Each number is 500 + 40 x the weight over its row's rms, rounded and kept within 0 to 999. Layers, rows and columns count from 0. Numbers have three digits each. The size before them is the row's rms in percent of the matrix's.

# q: layer 10 attention query, 96x96, rms 0.19, rows 0-36, columns 0-95
# k: layer 10 attention key, 96x96, rms 0.194, rows 0-36, columns 0-95
# v: layer 10 attention value, 96x96, rms 0.193, rows 0-31, columns 0-95
# o: layer 10 attention output (transposed), 96x96, rms 0.535, rows 0-31, columns 0-95
q0 046:460467471529433537486496488451460480479533488417482495483521554539455506545520436484585572469488500416513492435480492527536514515462552508509503433508476507592565445406397563511418512526517475490478566478517465502474486503549448523504485525457466474483541504518445500543455468539480482515
k0 041:467427526510535536501424454584483508505460464497483504486500474490519493494467485486564458484461417529545579539525521503462536519524477472456497571401514487480488503490513473466445484401487544477525529561520568513529540524519582560454478434503514474556433516477561488572498554446474503493
q1 036:457482443515522498478490494580504535502523470514522508505472467459572397524540507506584444515429509524563478503519552513420568457563532468524522518393461503518503549550552457450507494454496536509531467585567483561506493489477534481453519468534533540510481506452549504422486557498506491519
k1 037:482457450574473513510462533510465423457557460478488457511416525518507512478502521524564542430515447524525507511486514521446550470362562512539525507489441479482509460521489516573421484475420551478559493458540498495503449452524523487538440504487438519483465493497430509508494500547533518568
q2 044:444469441506468484463495502500550474488503588518552490491520529489571496481585516454573536581480536498561551496510530532431606527506577508504467514506534523504478483480492496477474517558520523470436446546494421494482456462501492477506543514494548527489513515464481595523409528469570521561
k2 039:479472503546561423538486524554486487517512490548533485546421506503448503530448482459458557463455510516558477478497508509444507474504479520488510451434453564528421502485525501489497466504398528535456469490540487582530440479538498450538471477478486415473491520469450419425612511519513486493
q3 042:492488511578446533524453449542465452492484502499424491459602491543510483488458513483567525475411457399462499500519431517509516582496558483481523509443521517510516470424493512567482481480596510441519525498525469501504520550522438448434476466471535477536475475476439467497558534515506484535
k3 044:497467460547504538495444474533477538517485424452508499525482505488483469497485476478591485403531444547534478478469548492463590440423513452497538538531479430495579437535484513480441500490538546492601514504576536545493546502466500555483468459525478494508496494474511574517463474516455540571
q4 054:549535500410548506524551481517520531536471528512535501443540434445493522539457580545407447504529518533438499497486436502522428454583458484455484546524474505450474525558537491492582521487475445547526473487456550481459471461485569471448499524561498524519453513559577470491483520474512487469
k4 050:529558559496530516458491516447537544549457489505476551488528505505467542505533443538449458562531617490487474505533485470473469615539436510456509527550563537473511557460522468408523514495555464485429492491422526460519581510517461541482501515503531462522523482547533498551455465467519535466
q5 040:521493528455534474557528506496475430501550525488560463547457532555503535551489427521472522579519519512462492541517471601483504383459383457484463503529458464516509495465519552473492459499429493522567496514471415432478446520532457522511474449515480483554477504524523513482476548516464495455
k5 047:381463517489534499451443541520498578514421501509499479445496511503448460539493535525539495506481480477526519540503478394442532586531538489515498609418512546486435528472556476523473494484490481522514486543497537516532463496468572517396506493489513467486477475487548563507497533463552487539
q6 049:460444463498476506473459587485522497487596490509424490512484538490462491440501443515526463432495504511519544586480545366451550572459556562535496463455552542507500518515504490521461521535513517472468509501531541473482511495538436501510580525492459517438594480445455507535500470506498500510
k6 059:517500475537478495533519465522501478460569540551525475524450511451608466465553505426490504446497473524508512406467527592490543449433516524469558433537465449535506479540507483514553514491447481491510497450485495594495540462509490457612425495501507522523459557511456495480554496553494485509
q7 053:463475491564421473502467544488497537463447541486435526490537476493410474490479466478542476477496459465479555461526486436544478542493519520529529480434494528439524473495509476559486513569489516509548525484589519513509463368525468512488520567497521462464553525460466496489564418555492526410
k7 048:576477526539528526509569459513497454481534433530513500453450541467577506462535544439460489518469484561565551435492438485503528498476470465501512506558521519560476502535501495531463505487499511434486476466410538493512578541491472479559415451396553522533434475515560480507459496491473541523
q8 075:487544481492581494445535485484532499519488479573483500530546473521536544489480550534542553538479532520503434576554542499502451551498545452569469497505567421566508529455472498452463441486533568462436525478429478446531476580439541525415525463496483485535476485485554483515499533451528517544
k8 057:475532455550479467461514546512512507500505579556471517500564488513571489497527466520528480458494539489540535553554582492425534536464525513514526505474574485449477475457412474463521472495565419539467511469456494513426497538497490523435533532556496451466560459491479443588488408498545476514
q9 069:485458459386587503433554513478527470524448472565577491544524504550449524476488545537531492514484532496453454498457424558491465501550466485463515520520490455519540506477576483449521523473473458541548471541462496504555507515483546446442513445492549541533502523532558431459550516428494468538
k9 068:508493517541581458479471485488463511452560550534497504410443498526528475555538442490505517546476487441515543478556450541491553486532487514394509492554525513580486528501539463541474457495486523433454514499413458473512451524421483538563450455463548487527455487481558494567538467508534461468
q10 116:444462476497542485460551517425521511517419510578523506572530466584515522460501493502450531481419545539482432565539487562506484493507494455507581477470548411529539494499472516434430483466530550523460520459488440526510528472458576516430488517521498503558511510460474482482526512455550466534
k10 084:443537488513461462464516493439543494463515493497491459531565538534525519507486524515470541514511562453429536544500508468503499550442483497590548545442558499543502505424584469437496437495500445500492496486498547445530485519425516491396486562538464497501524504579516512545478481452583485571
q11 082:556468516496520523532421493509421413506545525449547546520503487538476464516465393489550439481489488485485495454505546517488491504501500501455457486556416530413543455466453479506523569489501547473569507515567530510477509460513461449586473453480537495523462515505454458501526509590440539484
k11 103:527456467523542466451523513480478478510435556571487491529488481535538480425575515517472536439455496505482510516510520542452556566392516519493591440455516447531509459498516442519462463484505539464501534429554478498511576493459573539519462500537480517520490567500463479494570446528518457569
q12 120:463478560559461459564540446504520578522513491516513430450476565478537552513550496500448536428464504551488531475572439501570482456471504557521583506484429476477466554500517510525454510453504497470470519537491492518503534465522497551502500558527493473460564517466512575449476553403536440490
k12 127:532508535539439465463473456485538515469497518504490477457439516500494509502473474433413524493499519481456594433499551481556486563447476478524539487451498464475445492438546474461479548528508508454490462474503510466540447517470551503460475561502417434489500517503423576470455574470510443599
q13 120:528562466516479530533483479541509537523466528492484472480485462464516555498511479498604561517517529554496492525548531446512537502540519506539444523541449493563499550476510524541499419590460481530519583466511545524542586524506451511420487488503541590489457460553517564483544450534473422464
k13 132:390526493552402536505479516527516522518561499476517477503611493490538547504458503457531544471474542565507531504533500436535483489459517479592459502571497486467519502502506487480568518514450513540483527508504533513466582495538499497408411545559497543530479456541508463489500494456505584534
q14 138:481531558446492585468498493492488458504584508520508479544541476450509505516498461506511482520453544476509519501463423537569470561497519451554497571489517453483507414454522467493459564531461605513474572510481512532504563490479476502497569461527492495384442559538552497529506538536526465471
k14 126:449482525481437506486480503574445490481518488512518450518532512476525523481454495515507459527418481530552457465560474554571457552622532510543479518505524498474525452551483485481468500538512625486428526541509458500573519501504505474524521529482496440494444476541431520553419512548490429513
q15 140:582529489489509493468508499540514507545495486476556451526509565433486500474527512517468484499541517446508552530542495506502497548522483508428460475471379435521537575512496484548511540544490528469504565448467509481535506576449467396450431493536504497437554534413472538552527454475479539524
k15 130:573432527499545531484463449558573454516489532486495486543591559457438510523508501508464490461489447494526548506516427542449559543515472448455515444536428482502528457513496531515562481517436478488465537458515489472488588501451488487395499536543580503485479548515482485559531543514457532488
q16 145:457473525484465436532513478491523552524503512396494489459469477499566467488541516479485492478467517612482439540496484440524518514523454517448491441443492460438574494515482456519460494437464424479465618516506505493554459517554511484507563511553539446497477508563541530557566518538491518500
k16 156:442476495472468508461503485476561410493510510463507503393556400478561458523503529511508600516455520523520545514542500474546477510569484526506506472462481483570551537533519448493509550446450467542539513462500529467516491531525489576558547485565553452510464439445451522508526466537513542455
q17 149:461440510428454477535536476486445461500458498524529512493497501495465504516474526481534492519505562519470478510456509526432578445543541457557527462480433503473500467521513545452484603494508503472447573479441469434438505575518490490521442488501579538441517543443512584441507491493589458495
k17 148:457430524568437521431495479454481505477423428476518446483494455497527484501530501488529488522537460492542479504531513513502503405505466528527452498510480496423425447538545504468536524578498469512461540457498546430454529633515579460547468498490514451504492487507495486567470485432499456514
q18 149:479442477519539434481468532443488535543534533407470416488495515444484497450519495520537442541446435530508474539491461552513439478498502514462525456479450535504516489525489468474476542458538530502520421458493531566434515503426466586412525504479472553515568491507536535500441569551511526469
k18 141:487522482536540467466501492434536554475555540501531542537464448464458534521527425445554486507443479489580577508391517527528503538570469444538486470557471486496490524558455404463537540442537504533546521441544465504531463532446532528511539493458453505489549437510531528469484494499522523546
q19 127:459510523452529475404440512449535472536490482516502515474409494501538498572433515529431505485478409441472488478530558464490550524513456497573496513556514448478600481485487531471451546558481515534463428454470488542495527473496532496488475459507496516471503420461523466412514434513450527500
k19 133:433572447511535499515457497443502542521450427492492459487472493514524416531496499509447482530448494502516549545483507480530551528500497486439535482621502448464551453410398512475507528518507553478458532486490595554515435400511510489526479508493529486448490483510508430505509487514458485463
q20 137:504556507577449549495563435483555536553459544519595519555555475530494559525565509529479475507503489477420527501503533478489461467457545598439503454465542509507482553542506562463440472495510472486491564546461455485527482489425507467546548447488477486544527507521522559455509551567511505491
k20 137:450523541587474502474505484462550465517461498499469499558498469480503584579524479505497533499525475436460523466566535498519501521497474563487536474490595530511546492483534483466534477432436487446488579545490504521437459536515429441495515457477530494523515525543538505372439493535562542539
q21 134:462627436501530407456421485555493486476486561463458566460462496525511568478496507487521467498520530453546464490594486534459492477463456462477477431484502484554470479499486518536503448487517462484535474570564481502494419534550559543518447490543520492460521514500426557500499477469512469473
k21 145:395578485538540530480495546495507530445523515444553513563483409534536446467537578514485456460478522464507521468535498526487500435496442451447457519467520455519470598544479548547479518541476520557522525511515473494442456470563456506464469446513469455527541517496496529491510580429538512487
q22 139:512470457513486488509484429508494549488469489530498446574476456581529529462423516507546520529591548557524509437462522423485467532586457519489518483463479497547534520478477448601496523465490504483477499477427452574440553469472495517520501529525552498511500471552484481551478573471423529544
k22 148:498528429516468486529566448513450417480522429456511484568475402532503509488460477468454594521531543518519579527489507510508422547453444522544509516442501533472495495469522503537549569521497500450516488475480458580514515457468593519492512512499581500494471488460546469507452493466485568464
q23 156:458536462449543491496479511502363602455534528500508460520540484434565508517509526535497538501613473457495538456521522502498479535486532500456527491477481480446538485539554499518449521464461494511481541427501524491479502479541500515460508460454420485512497482428590502488563521518422431514
k23 147:523593405515559507535516495489449481419493520548505429494496557521457488533556554475520479519476465409461498459534541507510545475570489579545569450475459461472558455525553496480548474489471451477508539456531477459532475471463532594488477521508498485468445468513542515516482517566493552522
q24 138:490539458516560552499473531468465530513499545558440579508576477436499433474520470518485527514492512510514517528499555549559470504448511512492567547405470530481487570489480546561453619534442489493516488530490536552560501519487535455494482408480459492453482510441548521510450445509519495541
k24 133:523501482517524478498419461514493537524468590578463527558512562518525483542589479505529476472446505523502522455545520508461520500639478486523559537465500527465497558535465509512512552573447457469440455575553478503499458502550518426482486489446524497506482479498574490534427489514485520542
q25 125:519497555465463578482465458509446511530515475489502550549506476567418537560512459486506501449499505464490482507512573510489513502547498562392512531467529478549455475562590433499458539534510499535478519440463437440446466467563440499461536485494453480493467472491482388507549485495476511526
k25 132:467559524533562518510504503548406480534461390494420532479452470507459506501481479457474508485480497531501460545473520594458547532486497625430537523460499510445507489562501454467577475508488577521466499530476486487493452513490378529450500526517527464501469519482503492504515478493494555520
q26 142:564472516510507545487550525507533472518518486450456491518449610469520505474613534463525486518445534454494480540514436529505478466518453565601549566509529515450446485478543494493483523479522465494539515530492498539448522451558527533512506471526480451570425502510503419443544488418467479467
k26 146:587542463509493493502494547454482542510471448508487518458496547470504569496524486472469471542466562531512485494481442511569460482579554486541541523457519540440539524460411488482527518467473479547547453478486469491408477540466406487449476438531510468515471474521425503463532495445429423545
q27 152:473444520545572492475514580455535510543477534506489504478550533546489549450500508520463534514526552489500483423452551455569542505524504449465512451489475498467551487476597519543557461470545563480462522526494519538514431554542460523525453475539450544484479519448492395557409526467488519481
k27 153:555495505577503462468479478544507458401528589403531548519481529506491505474481530514475614500491498520496542507468558448532555499536525555475532516499498536465495541510549565427484522514556624544528470473521499469505463482512526455468497460517518528527435512441507465551527487476497472444
q28 144:605522493471432503501504516444475511472498477524528495434551499424480503481522505474527555547410500469546486462519582483478534536491450478520479525527548506538516519488531511564519450546493509476465555535472508538529458531584474525439552506507421521569621581482494519516494534492436498523
k28 149:506534448455488465522527531530522527487497541462532509472464530533504396543462457491521587436530525468579501520495492525520508502521538487561519457465586539550514532447541489430572509490499529476475537467507526450541525465593427505460492477461501459558505519534474580470425537505419534486
q29 145:489541542501479521519464484449524455559453502496493466510558478491509487540509526558529552431552402542570450501547467497539532550528533497576539449545566490492436524597526531457552508446412514477538399481453517508504480485501443520522431532502480508460506504502518496523473514446472467444
k29 149:540500530432477467553430463486499508520512559473565484480546475521448508554500558423529487519523443530463532534437548525532541557492484606512486427507551460527481505458450549493439511437470538516541487525438479537532475492542534490508422535489430522468509545557505438562478466446498469512
q30 136:531446530490496551578433530480545524483511480508504480522500474525498470469496467480533491560491535479565559453509483465458524487537593473486515512514476443576459500580490533457539459502471560453506471522435502495472509426404509548514585525528488473509494480488457542429578433527474452575
k30 139:515432446501535535575494572557486611541513507370472495556483486451527567524494529445471532563518476520507537518532467574487478506537511507490515489484529483508481482514499491497532428505496538473520493497461522535509524463484579523549528513535493486474537453494523573439509390486497538579
q31 155:511539558557531549500554561467489468505531488456492457518519533546452453520460510486522487515517509545511500512562455480541511486469529479452531590506492562494516470500475467432486550483420415487457456439493421517584461552579541481555473533478499551469496526446484520526593562494489520556
k31 154:537495545472537532443511452546504495448467548570448482408473468528521479499524527407540449519559486578428473523480449516490438536560484488478513475503541521512466516501484519402481482511429497519485557501562494573558499514490463493528499540508469484502496487356442471504510534489509521497
v0 103:510425476483517458508449529490477522534507524440449432565530581454468505558499564518522487454465499511449410495509465499485447536455531538394452438496458533567503509478482417515466538540470494540454480490432508563494528541483473585463499456502495497490533480561534564515513557510497515473
o0 103:453528481490557561551472546501565503542539555457458489522480488509499504417416589455512501485503534508467473512509493401516463543485504539517550490505433516504549485540493526526454476470508474469566542425496527486469558441521428530448455537437494477508468457454564449519486423511444459503
v1 109:517514445540578518458489496505529546522477408509458451399505450452481502431525527513538470507506480463511475523470560494555508503472458563514513495525491512503526477482471490542509465495535539542465588581506515549521582520466521475437460486580564484485520499558512464590472475460549576542
o1 096:462501515498566477533543454559621510492575528507504438578415450458524462515579558483478532491488486480482513507492442474517454495517488496490531514521400429492509568428477524437511442467446434534496458505540481545539531472477547493488516477516527465511507529542488518523475516497442550559
v2 130:528517542533538510530474528535516498449428548526637518486505464533520533437465463510425481513481379512502513450441521518507499478556478534529527562482515480490556559558448517497515438548506521506490454532477476451554506530501512488564587524496541490570541450510470510522476437468467538505
o2 098:528513525504487514534498482465543501481473461491472514461510536518542497580510461404430563482465595560478493442547515541536550533506506496532476541534488585545493497494420436539436456515540496484488509469420489451478522445454509437522501542550567490490551467468483603513472495550545500507
v3 121:513500582504529478510531509502544481471553444510555512530510589529527537509491439585495525520550455512552484468484483537471524559580471571539494531460512461516529587543491411500415507426546490491487497452482381443496541475519482501551446499534488490465480441520477527481531529511535511495
o3 099:495497561471511509460538495558546529455510503505474499566461510475416499463446491473569535519571463489474540545494503489439451489510506464415579501458470486519477434480461495503418511469485466571489538414486548482398472482490443517535447496479574542456534511554466504562516515457512554511
v4 125:528570493494426507443474475450486501513422463448425480510487487504515547468537504449488543504434419524570404498527461457465489524495462467566490519553544494485496486583500538483531492464486483514537406529526483516556426516440533489447506479529557530450580501497555509484570522493471492491
o4 094:520550550519550435489544481560520529494467462481487595491558537526476473508485548462484432455580486414497525484533469526566467531529515531538404515481501460492552512515526536533499513486513589515470570505459558456520467552491521545485434542526520539564562468479566502515491490425469523471
v5 108:481474478468606506556531508497535528434517542489612470476464476497526450514464479539430544497535463525497459476431520502499518436473489520511538454481520457473564540459507497490471456527490489517463538483503523561517552499489505515583517579462485450483487550462506470399450546452408537453
o5 095:514462509463521492468520495521470560540472453500485540544538538449491429476494465438561534490536548482617455491517542459489575469532513474469481501487461551435502466502525519460517536534576531512550444575506452549485570569455495520476424502458493455458513514515524469426534413527519475524
v6 125:482517504459528496484521498529553507544465477566452457447431629489487457493509496497515549463492570511537449473470473450444468538515509499494498507508508421618444528456485461484487548463537529502482522440486521524491517514503452545469473484488540526468567519416575548414487468555517519463
o6 106:428548491486447495591471538522548534471505534444498495423545490501417551566524461501526501469527526487503550514536449542531496539475479485502490496482390390449531528495595528476480524462492503524479472592500487491553507452470477511578542521447527525505503448465506490471508563467503536535
v7 123:469462528440515448516551553575479509477426505470507510558434515470509469504507549519458540468540443531462580514486462512478563500506500477525439455529486545452485486506490609474596520564507516467547519465528493517475432486506491452590473542425433494548516479472448492428480519494505529517
o7 105:547532503479429481577507476514502493525477518464492511546492441501458503485462415499523441460507515458465525406516504527451531506521438478521497465491448557469588498523547550478525516541532469533463463560544494535583500498568463432447443471496468518578452469444474507469501467484531411561
v8 101:471479571473506548479544561448543529532531471555522566495447532452494590519477453570501517525501474437577507453564545465476486544541526576550539541464518432480547544566485457523482507445520500519464440451487454543563513528514436515502473507537510540459569456516517481504531519471513449468
o8 098:434561566518477475478539513533544528489500530525528579494508421520573566447485496490448521519477539520440485484603531527574474565507474550546557481502536497511500519523514465528479451511529422477489464453474515487516532491504513491474430494419468539526477627511516515472550530559505515548
v9 119:483479482487604541540491523529525440475460530533537478518519441500509506529468454603431480468528477457475519430479470504490514486466491526467513504510524491525517455449451487519502442524505471496480512419519503515527496492555542502611441499452413463576540433497454480530460502466411577466
o9 094:461515590581592493533520515491545445448484508492443467497524503507528509508529492484524527476509475518552444455494563480508442424484511521526481510547421559486498493462484481511469450516479624491465530552508459463532392486567550551498447557479463524443460479470467451478511517494520461495
v10 110:436536488387513454507494480492465403530535559488513488424473440474545579449515525530451473513483542500437499467524506567467484514545518500532504525536503532455558522579464528529503523499448551516559459489476478477480453535505432468464490505500582519508529539478494505466480420423498567462
o10 090:542567486465503515470525443467506497451502496525528474511511440487522485567550556612452643531533427512455529544503448463538542529569544538520497447504580526518522484473512519508491465505536544538503504513424514514454460546542443495493442553530454552461517494483459466539494487492534520522
v11 130:431510466462569509493412515485489508529496564476469452470520422571545502486478519488516431500507561483464501452464558478573435446501510498497524585482507507453558419472498496532468476453480523522462535547441484425424494549542545485476504524508524509487503525517469482585444488482495589532
o11 091:550404516441524478437529529496542510522565470426453525545586459554438490460445520501478437486482489490452430556528451526487487494538469546549496515476481464440520548463416500535549503528527526452478533440503523484514466459520469471501451475442500518473446476447491553461520549451500536569
v12 123:550428507473439467473570478470505499513477512478507475518476483523566508461533456534510516437554435529504417481587438497473449462556471495496517506491521472540532494494563534591490441485502612457502447448527460501549460438468482512549494488521464559466515467456500540542457526452446539457
o12 095:482473496540430467477473470510558559537522477544542484549482514419516512485513467453495496544550457584555429538583403593557534492462566449458514473414465489582457514500475504526536488555486529552531496488473512557518501497518544498480523504569477514496453506496447458458481493492468480471
v13 122:486529510488483583418497464504521525538470524521488449537559496540471508516510504577495524499483438453507446486602527516520450460492496496564516511486549509567485519469467429485465553601512517551536466455396431511559556517459501568503534489534455461465500427495500495508502542451483525453
o13 096:502562452546500525465482494558525523536543519503455486498519487476508483507569472557438457542450526445489572546488471522438418510517539499466565457494527525543466504515557500488501506468576395483522575512435446441432499455420545506455471437443454490456506541455476492522486542512483513483
v14 108:499521499411476486447492488480445474391563480492511516574574456445504538542531551405471535547499499492505492571523498552511513481489525524525431570589448514520472532441490524524524536469506534543604522557542525465486522469448511532505507474473544508446524488483483466469513471457545459505
o14 089:487560510549473453479483460512494496520506514481553419526535523475572487575482498515478525481508531513516509466467519512564431500480436503488482536439507506468543507484477515462425507486581411467576513484580513521525522422523518523533550450499503531486493474484396507587407472478545509568
v15 120:463515460578520554544473495525461496485381513527471462472519425504461493450423470500505478538541482521475531482471510433521497510475553518428571490523484490528421546498444509523566458514490569566547480448472519478526499510451444528520504482496479512573570507576504551509538527539429458468
o15 087:498505497482518557455477527470447560435509498519524512538540494470518496485508428525495496527504456593492462492469519562513461501452461469483370385475441529525543517512495461513536541474465536466441484524461526545479580563439467499481520478485471491463398480507474565549500469506450543510
v16 108:534559500480541475492499479558439513541394568546580588474471522431526522522469477502407573598528511490544523488504490553457497522490468514528512475471492445509527486463521492532484495506545505531481561436480506511529533523444494446539525454463475557452527496426504598501479461529499480488
o16 089:505514466529498495552419555538455528530564469446491478458513444504460550466423546544528455483513463514481594544520468452500509499563504383468447535458498553503448512489457541513479447498500514487516456519582471491497531527517465475485500539542493434458509529427465498473442532603485480520
v17 118:514422540428497474524470464530553503487506522552404481522457438485516437540509506454542498486506572480488457492457463444492522490474488457517537414507442388545485555454534508519496468457508526504475606519506512477470478434494482504521495475542453543477486563461572461418480504527500551489
o17 095:521483540479542486452505479445554493516472461485486543440443447496479509537468509500453508519526592536471473467493567535507471505521564436532488555539575540452511462547448535512498528458541424531439592508499443512465507441502569530550449583534508487459451516512559561546483467516515456488
v18 139:500462521513514501501526457479584438504520473517436475517471586462388503533524546533561500543463531444508441512559527490481490578545495496480483482556451483615522590471520468479501518414534456495496449484476453515467497474536427583498461519520534490482562495501474504483475471456519484511
o18 102:505426471579520555550513442554492542544492504513496516436507516461513514449501455495496495539517566439463453460557440463505533502518436501532463617511526560534439466513484504511461590481541491515536509449526531525550507478417454568434461467501485453501432493540459488449501520476523474528
v19 136:518437484513443520535516529500533522545520484497521461552367578570474512566474433522510535416527529421534413468540496503516516534528449436478507480478530458545488476425561476556511504463490456482508472442499478544559510477514469468575475487511437426494513483480481522469508530504482524473
o19 099:409557476469593520448451461478501522463512562544466469482494478477487480517440457493508498568546600513529523478524516517526505465541512461495467573508496454453478481493583507473486503596440476435530507485455454476507508499540490504553488513483524570468478504457527442537386483476467513442
v20 117:485440513487477484479500489440530569535406488526467505543506513510419482533488518527484555430499492495557442457536475451506561540443514437494456449552421501505458499496582468529478468466550479496441484496456459544423548462450470572546559524535423473476465495460502461471493506500460468458
o20 101:432497510474422536522542486462596490520493469537442507516546557433502539542468520496555556538477479476497542560530490421519466494433454447505496462430520501437473585512445536464541474515470478488514536512426478480534460534509565565529479531476493428491532547489494551579491478457467519479
v21 131:494440480522515502488503492526521535535504460546403456527422554513499495546507462566490509462491482505492476512498492472513541534521513538554502448534502465614475529386501477537473512459553478542526541464428499581499565503460413571515459480505521515481527474457458529449464559487545502428
o21 091:505490517482508500573508509460496530537385572533477516489547461553464516417621514494560511452441517430515517523515519543534494456473539563466495510516498459497443458492515545525539473519568572503576543470522534487421566527539474489468506523499511498448445524500551536484469506499526453454
v22 121:482549446498498515447478520496506451481506460548453522499479432492521450437458565504491512531564537549451526512501528495513529478498545480558462484476474573534454530539432557423579538496480548485522448543503513437461475529470498496416448473438548486452447450484444517508473437522602488518
o22 103:549495452450515484519462504407573617482559432519530528493598503484501437464461464538539514470539488561471473470529493499507460516475450564524526495532533527452524470494534459540516473560468512519473447473499465455479445521533511440485500510486543461433461504452514511503529405508475533416
v23 115:533556450503463447517595494552421500438513472479537463441515549445458482508600472511432516571427509512442506495411520505487501459484452516505505537473493549512495455501412517529490511544494526512443542464510483481534462475532491471549560493457512507545576538482509573478543439511466528513
o23 093:467505473456538568469480533523525537510480515464555481481448483517475521523497515458495497446512572492500380504514527486443523537425535477475488475544471504502438563540522479527600518566493491461496479476487486544569438575532486482509421549489475496502513515485535610552501513554567503428
v24 127:537509479534499586493607551491508451592452429512498456477536496502486433437527511516473491494482511539531469492446491514523571545455509519484519495421471478531456523423504489514533536519528556525485543465470514586605477462488484533581445481469469485468511529440490558483515515517550464465
o24 085:495481524558505566454550496504541495503469511504456451474488486494472488552556461483528458560503527420539481591510569508522529534491491466503560556492531566547582560497528627579489442456529538507491448463481517444496512504466456481517473469593484481441502474454529477527524459473508522527
v25 118:477515447534560505484478487479499530583452513425502503479422559509468522415464507552503523537427532508488460454545479488485552498530483560536484600493479517523487538449510442510508471509472491533490490486400464518533528581494468511459532432517468491446507484537485526591484590544517495435
o25 103:502451578501512487476534563452420499545410486547540452507515471487500469513499545520419491543502538449448511535503534422514459440536423538528478500511519498511482526445478571456481491476512417551509529453433507474549497430471500551501536497500507506530523434501478476524465491533515432390
v26 112:515531546513463535512532516480525557465541524532521568454572464515482569523528496527510492559502522482511556477548611542553460573512485542553489532478515526491499502514458525542482513576470517502505564498457411471540498537522505507471537424537492485520456420587455476545507502497595456550
o26 110:574509515462473512447486489532607505570443481433510494498559549466467491547466496470495526470565484467455484459479491533550476532527524530489447496545480476459511614519506445539457501540516524558553468532479542432543547491505448519487462448486514565498466534577557417536502475507497551466
v27 118:476514499478511503493559497541437402553515535582572478480536379448541497494494532513500484441500553501485545499464442504453575495530446521507517570511460534519521534563499556509487464462469543497521527570521520462434517421480505570545474490527459450555508466447501483508469451475475462518
o27 104:533523570493533501484520525552517550448531474517478516445493552501496576568449587417474500515492518478539478457477450531456509516483537514492541510566453497595443508469421538488565560491537564522442450518444492497486565524527517480427538519438537528500480438519500524546561489493477552497
v28 116:508554500465534491507554563496492447502505504575543538471523480483549566417525554522453502537505544539440499436421527514488485490559481582525456516485519511531498462572500521510554510546501566471520507564506521576549443539484495525494478457534541514535496427519420486573501410507548516527
o28 106:523455449461479510389546494545449421508518487575593511479498546530450497481498455528471519505461485475503537457537493523531539453482477515444467507420431606463519500449474465472466541497498476502488539428526490538451503524497533512547499455482473459439575495508483470481438407503508479538
v29 121:452524383499507457496467505519429541550401542499431559485424552550468506520476458450468489510499510471451484569554495481540526468423515473503509473545513535496449433417451499493572516545472474560557518516478502473532496509494500508502538487521494559446434531526473510508535496514558520440
o29 105:528488555546483423523508521473543456459510551478497496513450551489492451471460460472491502517525549521507485484457393523566505474516465518487531571421493539509421492558537479485475568485511436485495490586523526498440489557486490444484504604525512491575495542574565452498480469547496550535
v30 121:441504522555536587557539510519475507473476477499526521537529468476542431518454553434523494565465556527471524537478482555556532466504547468479580486482481477469430533559435583502514569510527555494480494484494559501573547536489519500531522531506581496466515572466488601479469487489550482496
o30 090:536557526485527527558492534429392490518432496529562486462424503565532465496480395491546565481553503489510480543538514499499471482516496491521486563600537566517520546499415514507469545458453471560493509540497509518536420485572579505494481516518540460459495512485534484523488523538462507509
v31 116:507549527472501539499561464520584474510480521480536540522462464512437585550550513497495530480486524423496438528574517488481548492534497537538521573498481466560497551414538421524469474527536486572528503437439429494504510428505476557537473546475463521492544467540503491494477599492509449505
o31 097:454484520532490533470509494558510464438571468576510462584474491515514525459533466461534494510487583501445531554497425454514476493510521536443491457416524449531561483477444547488511538513431514500585502457439504526562473539546518505465526512411520493462441507554503508506506506483445425442
q32 030:532478478522468540470564474492486528512522424509494484412419554497515474442560414568497467424490565478477450464451501554475484396394488530451530497507468522520541467586538517514494552442488507492468459494519518483499490488443517451541495516455484464524519456511532451512463471498470506438
k32 031:443481468483456482499511562542490520558510530489530461511539546513374513533463541477510474535526477465495541495528451451554471447508479453545458542444467504475493535490511460542499427502490478541445491513549444504476575504504555563464606470495534605504538492530494522438527464526576517458
q33 048:519591477493515430509514465532489472484454481459443494488544478491452447485492553491562477433508461487524502456460515520401456517417525495506526478492490418531524477509502493502424531565576492509486516553441539419459478582518473504475476535504502509550519391519462460475497518472480547572
k33 039:497474477537513531562441540472526488494562517518518515505476562519538508483492498470493500524537559546552445524556577514527574519563479496538499506508480544526453492489526618492550528468479442502587505522530451541564480408513465449510450489564516478423486540480572478553540564491531476534
q34 049:501505493480509468471500490536562478541526450561477433476499515538482448512481436507509537429475549438460460497460444576455510447456496498484499547496437488533497413571541492538479471492525519496548477536488493506494474588486465417531443490457545549570496473548559471460532548419445492557
k34 036:513484486469528514565478540447551557419511519483474563480520516442478491510578513469568538524540466527550533492510486412534590503516443526565498473463517486480515455526363560491496541490513440507516479520507543497558469449525444507464467470553459493472486466494542491541444475568549509487
q35 048:531585455516485440515533480524513494456483534485421495496460474451451458484471559522589440408505481514504500499484517487449488537443577484470565483497494413531552479533471489467451549595545489492496530525451528469489497502587478474490504552534510544510529406481455463520463493474481515567
k35 044:489476507476529499480472450445500431520476418541542520566510579568563520495509503430453591550551503544538514490529501517503555540485502509491442548489586464540479511509471590508484521516502568479526490500605540464546474541456467515511487443490440466541470588502520507527503520496550491465
q36 060:483446532559477566550494480498441556481482528406475586474471521483476510494534512473452455535492443508538558433556525469524502513520482489527508480471550546459492589486442522496556499496457495514414528481522524529489514414461499583491500492525476488416519495474462480548509482578508525398
k36 045:479501455532478489486522506535481517490564583532510408474503465427422535504473524516469390424467491499473457530454525475456442487488541484469558424468498512470510504519542435494507463522520464501590504442434489572482541468566538463456491489462589475516468491471513505471532508514530494567